Part of a small language model's weights: tied embeddings, a variant of SOAP for these matrices.
Each number is 128 + 24 x the weight over its row's rms, rounded and kept within 0 to 255. Layers, rows and columns count from 0. Numbers have three digits each. The size before them is the row's rms in percent of the matrix's.

# down: layer 8 MLP down (transposed), 768x192, rms 0.124, rows 246-281, columns 0-191
# up: layer 8 MLP up, 768x192, rms 0.13, rows 247-282, columns 0-191
down246 090:122148111164086141128156149142110138151126087171138093154127146089076163120107150144105129148138123125125116164082136145138135127107126164125088148123107097134121102168150106090150136096168132123115132112122116119087088111141150119091146156122142093160094158112178107132156100101141107134127125101137114141153142138129134113155145113118087096131113132145125140143143161123117146168110103162133171097140114104183119127108105148137122119164150149121112111148127166126151108075161099132141089115159131153149138090159167114163102141141151072171144166127124159130101120159136069133
up247 097:136122148149112148137168148093135127143107110116136133127141142123120126106150106112143128096151122158121149118135133124136173102165130119113099151111114138138137121139134101099139106178153090098163137119120085115136102098078136121129101135125133116122172134098119132139097147158147152127150091127144136108121090130132153126140144162133125139162156062152107109103104108135082129108102117131105118134096134061104096103131109108118137108215155115161164123169199123149127108116131134088098067125094150126111146154124102133134120107113100133116125147107110076107124173128146106183
down247 095:128221132147150095094113115124122134153133098151143125183126108091100148140144123119129148152090111137161125141082105105157103096128120158129150116114137122086108123126126102132119122123133126129139104160130133107123104113130142167121122101167101111085118111115134119101102138094107128170097096095092132161080103183127143116182105088129109139107131121134122114122092138177153131138172126143139190161170150103086122107176110122156143105113093130112144110107149121095122116130116154109139159152117133141139121160108146121125157066117143183131129108118121147114125121105112133114
up248 109:113145181157139112117122141132138093144087135122103143138104123145144104122204142134109149099108155122095124132162092116122137102119125131075151112118088105151178122137149132129147133120169104140103130143147108106103101199138125124110156159150156103138119165139136119140146147105113105139131121089126100109116069106071073138122125100150164168158141113120144128139128127097085106122079162108084095127182123177142137126109133142124134167143109130121153108162138119159123135111099130145126099121146098190121109111133143121130109093140126146134129109150131131147154180137130133099
down248 117:128136154133179102078165138104114154134171104130095124119098134150144137116115117122103129111090145106189163110116118127084138138082098190117129127153134148188116131121125095131138095153171130131122103124120133137163141144086145145140088160122166101120109132132109124129060145085104098108128135102094125113109094111101096126136134180105097085120135149162133129093121183086138162110109097115135110127109156139137156130139120148112145122137120127104151167119102147123141164116127154117125116145148167167123142119082148123147134133113145109122095096139098127170106154132141138086
up249 104:143112146084101122148098133094134116107138136095129119102093116179167119083130154156123091130089125129132108088130140140144132124109123190111164125152162127176156136103104135116127150123165113144133128122153122127114158074126159119115142119172141168134153142126117149107194099099067114120131127182116138129113112082111107133126140146131152119100184116144115137116136116115133114138131129091122131132117123114101087103104164117069139130125114120160136145114064125131145114119115156094141139105113157124124137132113148138124140187079128172097113110139066105132111132120084130131
down249 103:146169140084127139106122156153132120132141144107142144115131148158117117167109138143106091114113131098128120140136132084086124083146123157134112109110144106121088110131112157141109095179129137088104102104099114071156171111108088133152086116117136121139146119121160109120129167111139107092088167117135119105147144163101180168139113082097106128122107096176193133151139155118117154153124129092108084110149148136140128146128117083104123084103105103115124157129153066123134168121132131123139150139126106113109133124123104142101138120130114137135165190125109134155144103106164155117
up250 102:163151117128117162123107183138136108112104115067190104129129147131138102082136164120119111102141164122118139110148134116155113158177124143122157109187111139138122180115114083113163142162105143133129141108086139133062122103109129152118134136129133153117112127139147080126142143150109136105116146068136109124126138126098112078139137109115140127097118130102086118103159135071152123097082128146110142152129130180097121125141116113105096136137104084149134122078147150144180100127131151102107145137120132128123163134128124113081131108095114122129116135126124123136154176138122113076
down250 099:159159139139134129207088155142118108135074137098144079182148119138113111136127114109139120112145119151118161131154134139146155159085142125127125131145136129157112126162183097141158109103107127088129135114117118143157145132109132113104109088109137111128150175143082105111119149129150122118134136149130116143163140109122156095091130135184142104158114130139118123095155115151127093149162130137123119107179094070127135136174128145110139154087156115127107145151154102152128126137167120152114115100128106092134150124109125066134175160107113120119118129164155111111125058146108108144
up251 087:132139133179113113085160161133131162122144103132089127123135118103131110126101181124141078126094096165115119147179077101158132118119112139127152097134068133085095150145107129161103125122142127123141112134099164151113200133152133133158108107139125115177143147138099144160127138106146151119142113137145141136119122151175127164134120157082075127127121124148135131150149164163142126118103129096115099125149122132144101126155124128104141113141075102173132125117110090133178119177142167146146152148063085129096131129106135127095120126104121123108146126136123080112132121162118128108
down251 082:143133128144110139096121132105089124127140093135118142148133116137086136139146096083117101113162163129140079099115121101139130116101193172115080162142142119177115110143139151123130157181129104154158092121113146139140125188092113140110130103137155116129118144114150102148148120078107135110094128155121087118121111161121116119158114130136164107162130180144146159133093160116101184112134136135154161115081149139166122072066134123141115145115131136139161116120176117135135137135124106121145123124148153096121142124096148111175151134129139135161105182119074140134144126115151130120
up252 093:120132108148130106164132118151147111167129163130102128152112110126153102127144137049121106117137104167186116109164195101126166105151099130126187142058088078120139161127156113109106143123203099112140155116118109130095144102114156084123147138140141123094140134110134118127147124112160126124099119114129134129122103138170128131146121118116109093135163060118137142135099133131130120118116106130117158110137153124147104173109122180155153089170126128143116148091124125151151140134118118109124151124157130173103135135113119124105132144140124158116136102115148144149153148093155150167
down252 087:154152156105119131124119090151090113145146128133116149124177136124114092127156129120118132085132145127145155162175150100134127143097143098132096193129131168129109134093124140149118159156117142134154136118114158133107127167122144114152134101095138114112136111141113127152145109135140117121119128143103099132120110107122171134076124166134129104129123111101112106170127117121102167140128141144187116089099099089080140115103133113162111105090147106095145120107103155142164117118079092126101154129147143104169129140184138078135088174086104138135133137111119091164145099157060127138
up253 105:142141130121142093104119112178143154154120116113129108111108128108134157080122148104114159166127125151133143111138142132113137128123134102204159109109101163159086164123166122109111141185172148141191155142112108145114119138156121097148148117135124110199151106123113130096125098109132145107152139137131151162103138132088111128166118107086105112118133142124128132106138122120126145142101099123128113126117105098112116100118134163171093142118139121071147144128102158093130164116134093072150137131172108140169095104116119088128091144105129092094127153102149121128104095118128080161
down253 113:118155152105125128151110160117107130131122135147146136177096128118102123160111132116140107140157136140155134139140183093147137145109090101135093110113118132160112138099134145149167131117121112120136090133080115085134143147127116117168142141150148111165136114132144118128143146128057133094147156149110119127180139206112134127134111121096119112114093098151141168106192148151119137103131131149136100079139113151158173144189151067153136094176120108139104149123122129122144103146083117141112163140155105075132137148160126101128111137088139134129154117163112123109125109144120127167
up254 120:135154115084149106135113143117128121115107106109154147153141124137110154135123126143138083155085172153138096137125153158106150135153106097122120099126132137140153104125148099118119104130146090122161096137134177182130115143136176128150127146101193127121089137137113152083129185139117112108125165185116142159149153175157143110143110150124160111102117111127125160111149116108110136106096128161115134115152165142107087158126154130150103162106151148124160147100122155147156123162108181125112136142121156113101067162123154159105138125136134128062099132135104140106182113126131112139
down254 118:165104131090147105131078125130139152135129161138098139151138148164085142155124100128116123061126133150115170121129105142113111143149118136126141120152165124151153155118158153167136115114151127107156156111131109151116151153134139156150126106092106163128033140149126152115130136140112090137098098118087100145177084100099135138123111133112124066175122139151114126124155128139165148080136118114095123125151109147171152120151149139110131133129161131124162138138177148132127104113106110101124138154149138100163146147102070138157138107089114070089130122121128128105142136100129114108
up255 103:124121125176150194132150148143140172151131117170099142102114104169139118110179142129143118096169152152110133122111143177093127119131160136060130159136095117111138135110140107106165186143130155112091120141146130155178135154159090107125124152130135152134107134173078106138112132164119128096148079157126111124147097111119124134136103171127160155149111126108166106095181141139135122126118135117099179131084145171118124122166108108122133104127148184112127100137104115120122143144132106112152127083114140113121140127128117139125146097142106121164106134124138151083150143143120092120
down255 104:170111145071096126134108143097135169135123113096139174174109134120137130148139108144105164121121055128115128124117147140128123100153124106111149164115135114156158112119133127152122146114107115129155139090135118157157111117130126153090129135157152146126139162117151142132178135165123174150138111090147103124158111140100177076114136100123116158111145143109138159126128148140146118152082111130136169087137133129124085160110182100129100112129164138148147126124100159153119108161129092171145114145156119172110092122108118124135089149115094158109138124138120139182105063148141144167
up256 112:153140152152056124099156158157127100164128135111136150101081172123112141152132120138117091088103151123118033115146155124163149145114110119156134082133088101124163142150152145110157129130120131142093134164112163166095123115138106103151123137118111121117094114127132077156110120126148097147134132142134137139133114140172119087139134111111127139115155161143099113165157100118132139089117164093106069127108161144138125139145147148136124128149116162109090092120158127117141192108142123109122133122134137138102102147131165114107157129123136143106125111134182158103138118120137075118
down256 111:126139121126113140146148120112136123111182113086143145123115070175159115139145138104100127132121124119086101147145094136166162152142117126108115128145117156129128139071121142145113096105143091153166100074108165175151166119107116110181142166132121114164140093135138156121156131142149128149146106134139114135114138080139092104140137119116090098092130115115116092090142117109102164122149155140150138081117087103114116090125123133130158100158115114142104166114100133142192115165106108125103094114126147146104163153117103133146095113140120120106135166099114134130109149141173110072
up257 095:152104113153131145133101092140160125110130155121155139131133134116127130124166152114126112102138141136117107148134083131092173153103139138134148073122148142144113081124149131104129122123118122130107131121132117150152110146146149135074123142169179112169141139110183160107125117119107097087079114127150142116087150148111127182112126179126122121070072128140139126169109114136136089093158167117132103134120157184148139071182145173121125126157084146108126117144084145132135116129128118102140121124139129121130129153102135195134162126162098101132110107121151129120103110145125097092
down257 108:130104170151154108138136181121148122108132109107170150141116103124120191110124149121090155162134115116091080138093143099132112128117181106105115158107092146102166118122111148152127142083099119168132136136107150086118119103136076094106148151127118158113104121124121082140120095124160104098082198084141126131137097113102132162086105086123097158099127106106128090116139113131153132132115132126100147127122143114147149161159142105161116106139111119150109150153134144128090124112133111114143127129153125129162159140107167151161130137116149156102166115163134101158102129145119105084
up258 095:124135146111139148129139151121140144101111132119157078112118122121153116135162132119128147123122137151142101095130102143070161139111094140139166139124136120184067125161214085144145109146106109119139128160147128107056151126117183142139152141131155102096138135173121159132142149133105143124121114121120128115131154153119116173122103093126114107147143130142132134139155115136119157129157138158129126159102115135112087119112108132147108143127109113134144125137117165143163192097157085086108108129120081151097135130113148176114093124152114136137144097173146115132140161176182104126
down258 093:114126098160128145110153096096104127120119155125128104127144143143134114122101156125157185124164120102143203142159144118142088139102152105179113098146144143145124125093110115155114130140123132075114096141143134124085145167170099142121156128179141151153113122125146130138130129120133150143143139171130140132123147120104124139145080118110133095117101121123108137155138091131093082150143130127096104191104176098134096151090163081149119079128144136148103161102138120093147120104138132096101149124130121124123103119174116114147118103147129134162093142141089107143145068120076146123
up259 103:102103104104122127134158145213136136095107147134119073108124135116172171143169150182126162138107126116131101156153117155106127136150099123140134099135146110136116142133117111121157191113091145146122161145120113117147134112115116114144149144109142151135110102106113138123144140133151098127100111117128081115146146131157134107115144144142146176131150112089088162141145123158095114103181158160116151161185094145154133094133118141084097148080105124142128121109122108074136086134148108118079136105130144140141084109146171123157104128127147116149095121137112100121122138097164097126
down259 107:122138098147108116170125144148104097105115100142139128168116144119110117146134033110157137128181115104130140134153139110105157145095161119116107117113159149096107129105125109104102109147149175142151105082115146127114135147107145113099164130120118097127121093165119108111142153101112153130132108137170153090155142120127125113129112148143107121143128144149093126082077122127144162116134090125147114123137093127158140090095148139145144109127140137179102121099112108134156116077126081121155095140097152101140116155146159160100129161093146145177159178090143135157138091117094141140
up260 109:179118177076097098157128165116131142163134117103136125121084083149131122114113137132148135133114164160071139123104124153121120142154126114160123118124136155161083115103147125084094163147164099165082117111104114131169108111145153119109107132111137127145119102103156165123155131128139103112150109193156093144114131120152106122126128141156135155108100136133154130084119141091132146172134129132132123161116129118071121131105115128079089147093151080135155129138149125154118120140178149124092107164133078132085111130134120111126168097111120096168097126138097151125127119132144113155
down260 110:129137130146083149150112144136114130136163103103156099124136141140119116145156109129160127118119120130146090107123134130112160095136079119130127103105164178086109175184131099112134119145170145161115108153131135102146152112103116132115100084107101108138155144152092106128136105119154075113169119124138134137119178105158139144139146091149120143114134094132101162093118144152106111080090135154146105084159143110158134107104159107105115144126134104124081119161099099111166140136142108112105127058098163112115164117127108150113127120155145165134190134154092098119112113161136140139
up261 092:142162140138135140186143148147161083096144144098092179106095084118182145094147141102165162149111084126176109134126092092166162128105128124154126113104146135145156116129096158126131128121152123102144126136167122094119147101119087105111139123104155117151099143102132151128139107145106137142131131114076122119107139155147120144144162125120120137138132160095093142121107163155163123118105104140163116126151143137126116149142151134119084123152150101104155114111121135085113137134062137138119121139089152138125110090158128116127076139151123139103144126167152134098149183102195145138
down261 098:117125151101143119137105110129103124113114077138101097127069117091131133182128102128099098149097147083144152136161143080150112111110137115117127108113111198084099122119152135128133152111135182093126122084131094117105146116153152115151096148169143108112109149117118160087121149126134142148143088151127139126136115140134118136150137094083130107144150144113123116101137089155142114125130101137140085128160103155118133133099173141120111112097125117055155105159160119121102100116160179170101159139161143110102094147127120166099137150126136089103103101138116126128140124152139097104
up262 103:139067164159139191184138128129149101111100143124134146109092144135086107118147129163155124105129142177116093164151090116122136128114114149145143127131107122106164128096135164110086153116093123140113136100116123151093161121153078102140178136129111118144107110108127130157117145140079089110143153131140141116120130152145102110078120139135146141157162154133092095076150168126122138134116132129112137077128133125149116159125095153158116091125099137119165145141106171135151108113127147159112158108113115126118160115112155163155145149131158139058081155122121147118108130162119133111
down262 107:144166150078144124127132126123098160121095132108142150119158130139114126135124135096133116132159136146139106120140163145087132119100154135138122130140138097112119111128085136139141110104071161105128117144162144105109146126139148136151116090173136095076159123114119149148134092153144133167137116086140053132130110177171167125063104155140154075114107115138157061175092157113109109115129134130114114120128157129173101098156129125151123171140145121147123104133126151081129106167112124115153099155177118144115115143146113100137093171109133103128118109110108144133122105154151130104
up263 103:155114157138118180164111113127136137091116116102141098077152123122117091109119111169160136082086115155120080123164162147168116146145130166134118127157163147097161101092092101113170149128094124120123155150125126117141141104141162116149142102148111160123122160130140150150065161145129139134123123147122125186095154122119138166142143156113140152134125105123111123121064110161122126160132115193129089109092105154086127150130145128099143116146112138071154150114157130148134143102144115152113129107153174160149103125124121122163143120155117113122139154155122102108105137121101115091
down263 102:127144167162123098143129104108133115120168100177089133148147137164134131121146127119140148156138126115152170107082110131124136091117117102142097139137118169123148136115132128153125159124122087122121102093142130150100156151156136103136081160115109160109100121158119138154103108142140111133146105161137095146118154171135092112126140164162105110128105112126103086133174154180120115125116107141123085093128116123076083125088137103162123136126110124136086152123084160135201125091134154141144114166168183102130144173138144115152116113106125122154086148150088112132158114150146144132
up264 105:076133127160133105185131106146125113128134111130142110082101189152093131154150155162160137132054091142109106124090168143097095153138130102107134137128109122130101132150136170169154119146152157101129167138155118125123141120156156112121157115107161127123117127122137155126101124103143101161132142161100139113087128158138064167144115155114154139156087165147116094124138121153151124164115137131094108118156159157121079100110128113133134068148117126126156138114136155104124122131174142147130107162118133095127128153162136125090134120118146085140162147119140161092134164109149138130
down264 109:184153164114142153089092150142118118093155149096117140133128119153128114112120145133117119137103105085092122164113080128110139117109157137120177128145131077098176087180096117142153136136114074188123105109101116171140124130115096152103101115123142123115095127131120121072090087098164139134123084099115121116126123139112164155125093122119123091122146105131123117139121116131103097119099114112123131128155146116148143128149126143096148153149135165128106118172129077173125150119112129099172152166129168116113161124147097131121148089103162112145141110139140156134114127104103083102
up265 093:144157143167173135102122140132095082144153123111126113125162149152153171129158131142078167132125122140148110134125093150123102088132152167132091127127153150080135112082104155138134154090136139149119106131133115141098127146102113157113137118157129115166162099140140089104138188135116145115145114144134112158121140111139126155123165171109115127144137138144157144103101156139113152096082121129100152108072115121110097105126169099167128149181105116167128126128119098159087108127170128118112187089158127098100097126127124154097128112176121120131151157143140179099118124128128133154
down265 097:098137113124116128101168106084148129160166150188143096131137132119136140124129131146118089127111156089098130139113134125139122126136126145126133137110135101102129144187149140135147092131107154119124140108130112174131152141133124116093078120074082161171111066146148124110157153120141111115127165117145166141150116128125144158154162143104083155137132142172127121121145097090154111154114175145110133112143097113123154169150132135121114134161165160079163094128166121159104140159153135134131122112158128095115145164146149108072123099150104127138102164067132105127147132156161116144
up266 075:110134173117119132162172110133144129107101161167116116138078149115125096091142118162115145144094115125112168160148127130155128141121129165110136156103119120125126128125145126160162126140127140147117137137120130166112135135129124138092092116120120121126141133151150108104110165177066108134105138106146128113112125145111133161128131123169110108068129186092129161139107107079163149109113114132152099131117114096142159129128126109076091153150109096140111132189128178162142132159114107152114086128158115086119146193127058110131098098147107139153122138162160138116155136125115101140
down266 082:134129100123083101107158104080064140121146146138127153156104121148076109123149123130134133150105129108105165136084124102112162138146124135074123174151138149112110121139153113142145144131105132149124146156141147112122151116161069131109163166152147145119124107065121107144113093158155139143102084117125155097096145097102106118159130156125103149142074136160135105118141124110096151086135096175131101162134130119121132143125131132139097125145128103144138088160076159130178130116119110103083117148148127113134134135080075104139115135122154182130141124139118148143156118115105108106
up267 110:168120131124130123141161134153150076105158112089126107101137151130171156114160108097114105137159147114128126130133122168125156123124180119133116109103129089115134162132136136119073112094128122119127135118112108147136069123091130120134139153138130128143067129117098144142145160112110178112122122132166138130128164145137127121133132149080155127049158155164138125107104116148107119099127097193113179087158130165146097125124116100147135150141125142101128108132105159094168165106168110119112142118159145120120155090149147118119187111090119143134136109135108166167139125122104106103
down267 108:121145112111096146104155144146105107107181088130163104144109124115140119096167163094115144122170153096145133124132151123130130113055131165090120146136113097105152152143114100108132140119144134129122134141107148164119129148137099111087149126102099131106120139128153093130143073142139162152127120131148143161171130129110094115106149132123171122102150113135114079114154104138131133139107162175125119143123110136135131119137124090165178129142189141136150104158143078156135085138197130098125158147178136066113114125169156097097120104125164139141122151139142104126113117125138139100
up268 087:122134168161115103149171150119127141161152139107088120141092117136083107100110115114101122139178098160110136132153111164147130097133086121141098148117129112099106147139134133119099113123117130151150124125109104143074136165132088123128101125117139135104102135107141183130126124135128090119138163155159127134158087152122166076107151182129136147125150114109104132150158147150115092117108172121092121116123121105129134145128155069132180138183140088127167141129114136149160151170182143144107110161083096106131151125139092140131157129107142162134115164162156150103146156127132096132
down268 085:120136124104135147122116081136106127163146146088107121114078137137111131116122123128129134100126142192115146152119135118103132161090117141144159137138129115123101101135123138146110161115135129157110095175189134151082142133123193156116130140123153115083135121135122104131142120153135165112136155067114114179095095126153123120127145137117108117141093167146128116096092142121118120140156137121132123136120111121132103096156112165127134131078171139157104157131136056106125141137145160108159085146149162112127097149164153080084122118187163121123145097086131131122123112126144150078
up269 101:117113091157111099121096111142102129127172124128130158116120120186162116140149086136144111116149117123158124110143121125125116094083141116114139110091147199100130132114181111119154131143104162138155096118103138119114155098105144106136094155154149085144136115149135089105178154088103134128155151098160100163148139091153140135168125124129144139119178122123149156130098116174145104123125166152116133183134128087100091101139153145125096184155132132148132147121147142144130173120156126160152117098129091092107146104107134128109093081154123079131110136101119113133133104120130129146
down269 099:138095124122091122118122086148094128133104127136102127116115131139125142139185153162152099112088157099096139081138142097132144100141108134091191118129109105097128151153126114156131136151144154113149123131106116077109160139159142130137174136112158139137128128132122121089100144121120105126173172147166134152071162134144138115108118122131140142122128096112099081110135108099068119141133152153142120142100087145156148139119101134113143164169112106134125146144105095130143112094145167096102163136149094077106095129164140122108158136124098107131083103170116133149077123111151110165
up270 110:116107113161141107159136185116138122106137118127130113137087104148125102120100157136133134090108144162114151117122108137156134152140138128088115105091124117129130129139142073127107102137132130135164145114152127139125130117103116081119074163084154177129136159143139148118134117084150150157121122104126124153142074122092083136146158189126143149120103100158121164155122149141147098123146106097115126111141126104100210098162091124146137100164121105106157124128108125134132086123117109085113156159154146114117171153125119125105156110094124115129130160081116101117175131127162106077
down270 108:152173155111144162136095144130082140118131148094114104133108105115088122115139109123099084076162067147123156127098135158177116132128104108123144144118120096161130109145142137130120127125118121157108125123114142079118166180112101125138148116184150115152178100123133135117065062118102142108119144176115151124140166166145133158153124136147130113115094162116115117140139110126118124138102131122115135115142099100149154115163140111110104101086123149111116131113155088150112140115112098101171123090139079125134114093134116121116125157073118136101189149108141112126143137118143114157
up271 105:135146113129106151115147136123159155100129096146151178143097145104140129115144104141161133097141104156135086127121141176137084110143152089115124099087124137165116127134152136113119147165131165110093120147141101102152166185149146091113115162159136086137108176158147136151061135162141134132137111146155110113080067102092097173125104184127104114107097143125127134135122128104136133139123106106099162123111152131140134093131135163140098119100085130117142163179101133107150116118125141121133099112186110118126139106067126116121139108156120148093136112138123131151132114125100114135
down271 101:137118164130128143143100146137105153134138167143108115121101127097136120144113103134173110116124126150128129087166126150180118203088161140136114117175121138102152146083137099120151093113131116107112126129115155187148126088136134167150142140152156166147137124122139104133145146076144156133162103068109119139120101120138120114093114129137108139138150124118139087139134128189122127090137150145141157112059121141098134138180146174167116105140119143152124144110088140173098153114105093169124141140126164133109097149123125143147140159176126139138121136159126096116149135132085145128
up272 087:127095151132102145155101145094175113106128148132107071126123145084137107119147143121151113148080104130121122134138123148130146150099139139107110144126111100130106159092137192105158122132112113142139133112093108139112104112096102141106125138153100115135160195102177145115152145127152122165150129147149145123112096120087141126111110175157115132104138096176135114168133088093151119108119124078101130112113163121163123100149119153134128147103151109134136154114121139137116137181149125148109102179155103132073142124182112198123098111107106101142128140134148114122153151123166144159
down272 085:114128147160142148120170113148044129135130092121149109140125127150089116129050152121139090124138133149135117127106137121092113095080143156133141114136142139152167143126132131111138139116161131092127113135147124118100146061126135155141127100128144171175164152160084158113118142111155128120087111104115129125112152114134117075110108097127158157150093139149113123135124116101143173099128108124147164134133172135136131110120116119123159092191098060150093112164122129148122143119119119121130145121125160098118131098113128132176118157137100155130140140171087123148158127125159108147
up273 094:145132141140150154114147107103157123153111157120129116109145136126090116179124138180175135149118102148167129145150125105157180143144105085141127104120149149118164106126116229105089106124176142144106166100100102133148131136158131120136090127122092141141103167134097150126133144097122107122164146110124115119138130103126084150117124122100157136133163110126115138130115116160141138174155084166118094123126134110118090127116143128150116111126139132140184096130106140120087148106156136118135159149102139174187112091102118156132109120122112074153105170119104131118129145113100138152
down273 102:152161118128132153079134118130117126112153125168155105158110123136134138127120146094111124141121141125139141098105162124127123128129069152115129153134144127145153123143114087142134129145145140153169081107111138050158130138130124160136088130109122131114111137114096126156122114159153145147100138096109105136142131097118123154000143117121114111121129107132129083125130136174108108136116111115116111117143114124115146152143117094118134142139152136132115103096119152098185088161128138121117130143122158105127101145138102191130098164099120120138172136111128158139082144116140132119
up274 101:138122142119096120126140130131129152136127086068143119153112135136204125131119147100089154129122088147073144117157127115133129100145127112123107124131100161167136178124146167133143128174132137102141135122100115117138135144136121109138164139218125143144165106083126103098112140134107118139154142105121133162121089171143125155097178153132145088096133101102097115143134130162114101104127135119115127130126078102156137161128172110149132144144120143099112136085156141133131118137159117117132078121136124110152100101120108110157188164092157095145133135155104105129132142145108152171
down274 107:152112126097111142143110185124121174150135138076126158128108135132145144152101137088100145089154146124153121110134111109131079133149146138118139095149147144131113121133114138135108166106102128149171119100136171101159107127103135159127138157184093131146154095119131142149117163121135121156139119138150090181133152149112102136164134123106102149109122179148109147143143127119124113122159158138142093125117123156101138169111161089144128073127126109144123145155131175146158120161125139117155086141119093135105165140195103112104143077105144168092135115155138141118111122079094117174
up275 093:090160122129128182145165148115117145134160116116125109141134123119137090098128128125131078176136163145081123140104140191124145139161172123134120101119090141092121109161130129144113109145152170150109125116128109147120112119129152091138151130138125123116116170127133107110094130160105130152139050133124108108118105121110130161136180140131109111087146145136164086139087140144161058162152135157066146145115112125100134135118149105153123151128113109111126145145162124125114114139124101099129129098111120124113140132125117108112124166124119112198093147156163112145112078140135137186
down275 106:140152120127095102098132101107103106079148090172165134160125134148101132106116114171110100183150159096125126120080125146160132120094127134134098150162157126125117132102140144130114139112114156161147113086115147061112128117114116158115133117095127141116111107075106084152133131145113129114127142112130100092152163072115131135114150102140119079097158147102116116102120144125145136112152113100137138101177134148131126129149128138170100119136153093102150121107140116195156156092117117144096141116128184156145108116163129090107076115128154127135148161149121123147128134113119126072
up276 095:124178120119121140126127120108145158172096090130117116095136096157129154146094169140193141152154124180076153118118089124086191156121124143114139125177143101116092122105127089112123098142136160095120115119105109145150124143127154109147126118142131167160123109128125115173103182112112133119157135113164148178115098110143109156096140099162115122142101117097138121084102102095132115142106160108113105161137117106076126122141109130152133130157063145121123131080114101127172155144115135115110132121106125124124127150101150117157126110104116172139138099119162120134127146121134153170
down276 102:084127116128144127130132051150122152136085126127088117131147130115152102111152118147096154117176133152139150162097141134110115115089150099120133153122119113159108101100118109129194094165138169160102110122153114080103144117130097133155125114098144099160159128087117139117091096127141086121163115101141121155131134115171129122118111093111114120127140093105128081158078123121125145127148151099136141148121102140061149092126101132169140140158161170153158134137121143099084131107120107141139117174123140182159149156123116125135086140155134137131144077133124139120140106129143119109
up277 103:115126111126154122106098145076139121137106138131142129093097143159128118137125137131141149172132144125181116126150148109143100132125202108095155113105128112136120117132108135103164088100124137131125125157087097098105115108105137140152114163194114164162115160135134148112098148109123130129139120126154122128133130161124134136160134070092116099095118164138138121119100118146071135120137151146128140084160144090139131085135110163129066159173101127143129068115121107070131134162142187149131145157135103104170104128144101113080156140158118131160129124146146148140112144115129125128
down277 110:081126100094087148127118127136138123137128130121161121105133113131160127130129120149156150141091128124155118140165101133170124130065118097134098109115164124156153098151150133119150102109120161099118084116088119158119101136156132114077150139113094138122091149094208122143102139146115099135097125133120168177150144145135115081095163124086126117143166138115167119102137108154118111089142131177142151116144117142108136151109126113148141107157137144115144109150114095150168108112133167195155161117141108116137122116163129138132108152128137160136131098169137163122086164146163105143
up278 103:137103145151110132107105136155158112137125188169111120156138133156133109106139124065150159129151143138140135091151153107130098141153108142153149137135110136096107146138171088108082120166162127123128149125107121156089105122168140140125162144154121148141138104146161129133092142152119133104120134131118091134145157107140133109145091154100126145143074093084151095129136148103103133163147101183094159129074118099124114151149131137093127099137150134140139112085115108100113146162078163146125093082126094074100089147139098112141139133098116140134086125128136166133136137154127115170
down278 095:105140123119104105167123130152149146128155128118114168118139178129117140139110141095122075119085130099127148153112156138140161113100092140114127107145113088107160139139127169141170125104097112120127143071133087169129166134132066151095128089147165090115144115144159101125077117154160126121168097128083132130177105123112143144158129120156151123104137105149134183154128110142121149148106111149122145113144144177098114123095170130101099121128153135122134142108141126098108172105099076125118137169118109123081162162099147134144129133105103133143127130096157159118133139159132112101
up279 096:127161091114113137112151129148122160109113162122103113124088139137149120090150105161159157135117139139100100155120057108102135136116133083147159095111130134143178140158136132160147142116106116121137138118110135155136137136162140116114135142112102069169163120141168135121075128123165140074108096170138137121082164144092087131166101160107103114088121120180102116130144112113083082109160139145165103105120153098146105107133114166127086103132117131163119143106115138158152151124152128145130167107129125142145148094102166139121121120098127117176131129111169136104146115152127109114
down279 108:100134174136147136162126136108119117128132089167108144168123129141141122112098127176120112166133111137118096120147145153092107103125103105077119105188147165112102142095097106101154074137151089102116115141119141085153137102133102128113156117093195147126099122168104133115121132123103107131107113145134104096133106147168143137131080127123115139087133130085159148100103118165121108135127115082149169096110140097097099158115119091118128148101150098152089137139135098113165167121131118112117118119169154098118105125138124110119120147097132170133101126169100157155160124129165105138
up280 102:143098102113145174182142110163152138118144146168105139080107139137174118095157195149129140120137131115132126112134136120130132128144105094144146143133120131156167118146188138099113074113138110121158135134167148171086100103080105120121131153169103134115121151193120132118110159127131128150098102140114113113128141096125093123091184119096131134099109159098152144088095124120139123099085135097136163122113114153097130120124125126155125133122142121144120158145086140119106116098131126115162117115111135124109104134137160154131128161131133103078080164126107136100095125134116112063
down280 104:089168103112151150120110145097126105161164092113099132204131106107104131144149142133138139102173143103165151155103126147150131125101154110156127094104154147115165136108134163115112124119142168126122131147145149100124106124133134146109123123087119121122165119091135089173156139135142110091160136136141105058141093096139149140081158121066123108151096132116141137126118151117140133153162153133139141142152154170084121170091122137129117123113111179136099135128082091156137102172139085163106098139116109095129139141157125146132119134119151132137167111129091113142153123148149156105
up281 095:098089110106160130132116144101157117101169150105156107120131157122136124123100173112102107136123150095088090110141165112166136109144123134115118122107123132132120147121134108135162141124125124061131093161136149122105152136099086093097151112127150104122136180177085157141110112123111113122109100144100133144152132137111146148141135134168169112125116127129178137169142127119138164107125121147145180142126127129131097161159086080172101160110115136125132147139171149120145100124120108108101140148087135120163174118150187127115153142154094097103127165093179137099143127136110173125
down281 094:139148061105081099123134085155114149143120127163177124193108097140148178142118156129143131138134124119133138125109104123106129093114110162106180063113139112127144123109163140120145122093089141113138093084130132144127112143102137157119094104127124120151142095138149119130142136128148168145114117117160125145134134104171086138141124123102133114100150147151101116112159108146139163112147128122124116175144098142074120101129120132189107123111136167100133110171141173118172112074153060153110099115103120137128110152124097114127141130141151128159124119124105098175116141135128117122
up282 081:131125110163139098180159159124115094160084123121154143099114121090147164133113137120109134131113121147181089116110134130159106093110138120088191169093098112119111111129149180094125166187137117139132109149108141132106116132101138142115108100143136098120154127122127119131151160127117138088148132130147139140118106168113146106139118135103137167121099138087152149134120198128136117109113156085126120104166133096146190152128132111166116177124121101154136152148162139104134127140133129127152103133102121120124112154127120165103125110157153139124174147066168131123158094111150095137